Weights of a small transformer language model: MLP 128 SwiGLU, tied embeddings.
Each number is 128 + 32 x the weight over its row's rms, rounded and kept within 0 to 255. Layers, rows and columns count from 0. Numbers have three digits each. The size before them is the row's rms in percent of the matrix's.

# layer 10 MLP up, 128x96, rms 0.146, rows 0-28, columns 0-95
104:101135102101121180112168103160082057141129108109111160188110106151128151100133109142148036053134124110106127149086110184129180087154110085152148147086124116118147111131108157104166074130149095103184113083101057132073089082171163141131084132109134124188116162124083154105106136116117131156
090:103122112164110098129134191146134161127112148171079137099134094111112100132114150180147126078116149074153166087182120153149192189153155140100104129204117124079138103151104112132103192181113123139113181100051135098119157148112110125099122159078124140113087118125085140094172155105133195059
097:159106143138128133155098123108161160088196072155213156141139147132095106085089120083111128172203117117146138113117151169142161107121153083112127187065178099087121185119142133116132129187098156183094148145152153137145117110128145110187123147107056117133142146156077143104169066104166126141
096:165092134132149156112127081118149136178168174142133090154113123158145117138123118156107113127144162100092153146063139191142085138060125164082186129121089149140074139120119080060179081081147160160195144145136146097137182176171061156128177137152158141152119144111115107142106178083162121106
095:106094154187149101086074156100140097135136186164133169124068147078122111144094128095090061135102100185091110135116171123107140158141112122141118192060065185152130124093118152115139087130163186111120118152156091158125158107132179142118137089093141117063125119125100097154133148184076105163
093:130125139091196151108118102165141134128145164158151137168104111155151157139192129140119129159108169128159079119143119101122131192165112179173075130139126045107136119170107176122139210112093167095128098137163128144136174133088175185136124103088163148178137172066189132091106131140106130076
095:077146105098109058153156153112157083159130077089106151160110140136135157098169179093145150171141122143102146174116175145063111111129071090155135202159165120136096079111109095138077075133152108133173089147181152127166144140036115090128143119151197156143108137155157136147150144128150142110
100:103146097135090085188157138125115197130151117079170053087142095158130123184088137119140112095126084130147083153079204072093141143138130166144151105121141164139106117173082134120148133124128109181144120173129196082171117154079152105110113161074098156123145162099121120123144110151209131137
095:121167124152164110162157131166167110166118110125125046138127088134157203094109141155179144114109153061102166131121134155069155116121145122107104107194137165119146162219109139151161148115173116094100071132138145091144094170063116076118086136123165130125108159143125120124061088094137085106
094:143123132137182160155221094158090113134136130104055135080098155120134187103112089127170125138099127100134129181109142181092095135175175097156118097135151075128132105121134089131101094108160117198110129135105147135119123168091101142179074152128148198102070068107107139135159073108148166130
101:188091112074089127086109150167176153170081165095155102168080101105124085176155159097141135133126133095089140183125171171134172155151153111109174154116151052139105109139172148114077149115144144065188099160085081088113157160109096172133160115120166103143124147152077121142141099138133113085
109:159104153157127113137153136100156137139172156137119093159106089114075072098154130109185135133102136121198102104110094155163116125148181124199189073138120184150135151080151100161156094182143072131149132074126122106151164157149144227080142118132160121089142112091159118116123117084117083165
102:100147148143134164102139107142135134100095115094146115080125165140156157164092134148074128152111106128066144139118102103131092110115142131132128080124142102155126182129197126163229083132084123132121093172082140148180179130163130195103114114146140124149101105135195091138178114171168039177
100:149140134119109120114141156116145146130116158100080119088098205096160130077100155124126203122175084133104157159146146197110098124120198118169091203122090190110066152105107115156085109154165115127064146154107115096129139122159154136072118123119080122148137157151150071105114107130077088083
095:120104098102120119145107138117116120128088095109119158155182183133123135190168080083086103191118178128143125145159131112183125192121179119116129150136107115134186092116160137130061145051094155119128120136137124141089122199132151098138104133100117116096213160186163122082106083103184132091
094:085068133131164142137100127174151119103124135085092118119106193170099144056137131145157156176075113102161149145129071103176182153130110072095116131102155086157167116145153175116127101147119122084163066193159099130199091156085145170161116139136117137180157073113137152126125153102105120093
100:159101122153154072117109108125105123118101105124158105097162128169180182151085114141198109123147106143112085153121149085114137071121124107086126124148126121102179151159163187160179135157185152118165151171138104132102133073114072095108091103144198168125131198155075160048148108093134139143
104:050135140152095146154131150099136071122197118103142143156117120144167154131098142152055185175135114111120196108107065074152107147102150150061100120120133161177146177095159141081193104064149152156103109173126129125087144143156092117140099127143160099089094106148104150098104145166100150152
102:094156134131045110123158122149104134116135148138143095151150137148155091091113032152081155139158142097120175156103101176157107109103151107097181096138120040179142139089146195157123168149104158130112072106134162154130098096125081086168139151110120110099138092174152130095102113096110061166
105:116119162125139142063105179140116125128104149132164097155162129126163108191139097099049172142120123135123172183139112157152112205136129077119179158131159153146057151156153170066086131079083094124073103107127134144175110117156127173089124123083136173098090140099111101161102180157145130092
098:089121157099098182151048152087173156147141113126156185136142151125097119110054149139163142102117190103213154130072161199156144094135174075162117171120083125094164154155141136154146145132082134164134127098144139147122094154119099181157180142151105134125141085126148159156136144173083134102
109:092150128152195099120142139117097109114134116131143141133087129122138114016102152136110097128145095132141133132120077118137184175103130098152160104136142182172135158168194110127117162129160128171133184081137078077105136201053112102144147118103172154084122174080150092107169120106095085136
097:148160120106136074095077209162131155100175097132106140168148160117200124087100142165088133115135195110117132099117158075146140153170138158114141028179122083110120063140129135147139149145166167098123127112068154077125148091116177123124118124132128170099080095130118134123155154151179163141
108:151154200116147125134103156091106136125104125117161130220164131148184143159209147154139091136139140086117095121179108117161183123122108114124150085139134128160119144142176093158111144137090187162156105156150136155108137183162161151201130123088116124113150120061118050106180161139182132099
107:099111116157116133076139065102180079113064135127092120127152143080080068109115109106048099108131171131113138129141090179149089133093134131124114129083102132155111089152115145094174107083223102137098120085098120116155130063163156163169112116119090128111121156146174123121140098086186080118
092:126202101152127141146195128147132135181157134186126102149125163121142138193134149114078110138135173148121105105118173123110123113063100107173111122137092160092149126130103094143130128088178113102181076188099116125134077124115089127076194146158076175102131085119148073146108121064129059123
105:132139150108114117112106156094149118121136151093133160123142139055139147087117205207168108203137135155146130135195161138167061094092147108124151161160114147125143169143129144140250153168130098134129108088106070113099168172181106130151119152143109152110131097098135177151116131159150127141
102:085064140210132170116079135112154117161113087165099083140162149147165164104138135055164088142147149110131134108062123136139160118085141132126140163107137046158099117146095118042152108122071131108152169122078085132113204134112132106137134128159133080108112143164183160126149111094141134146
098:144159178140177120140085149134108093143181142094130163083174140055209120154196185157113141097142201137201193115127116104177145143102145123131114131141125105113083142162109111145155105152123156071194179152102117101094166128147184127133104153117087152140121134095108124111132127142122075139